{"n_head": 2, "n_kv_head": 2, "head_dim": 64, "norm_place": "pre", "init_std_o": 0.00362, "init_std_up": 0.0211, "doc_mask": false}
Each number is 500 + 25 x the weight over the matrix's rms, rounded and kept within 0 to 999. Layers, rows and columns count from 0. Numbers have three digits each.

# layer 11 MLP down, 160x512, rms 0.253, rows 152-159, columns 384-447
487494491481464469573541510463504501533512508504513492450460522505479499527497536513463519509506495508464466500524512520530478456487492511489473530486468470484485485513491504493485477490513500
449498512481443503529517549506490504465526459503497479488460458492517483474508535505536512469495483470525515496509541535484510471494520492504542475478488472504495508475488495481512541456484515
484462483510482519475524485477505517414488508484497529534503531524488479531498508497497494548509478523462467524508504501453471493481501498476511501505505491481505497477490515496485461482512511
444505520505521485505473506461470482478496513517471554479500486492486485492483506518474445510509469495462472481471489534485497509503449488473471490470525488538498492497501487538535465504490497
510537506503497510527512507528511467492541548539516498501512486478497506516487513490523449486486558481515489508497529498524533507472547522502503525516512480530492508504542458462521496466546550
473501502481530541517525465513526521493464463506502502464480506538477470533497517536522474514451470467500519542517443555533482522527501468507503529508508508503500471496527518528495440493508502
540519521531490504523498502473481491477512481434476429474503472442522512485482463473480480471501525516491487505504492487492492498453511496499521516519493452517503462548481491471517504494488532
501518504534466514540490505497501476534479507486497490537522497474512455504447504540529522483493510547497502538522489499484529502508486505522509507486493515465506492523464507521541504508497534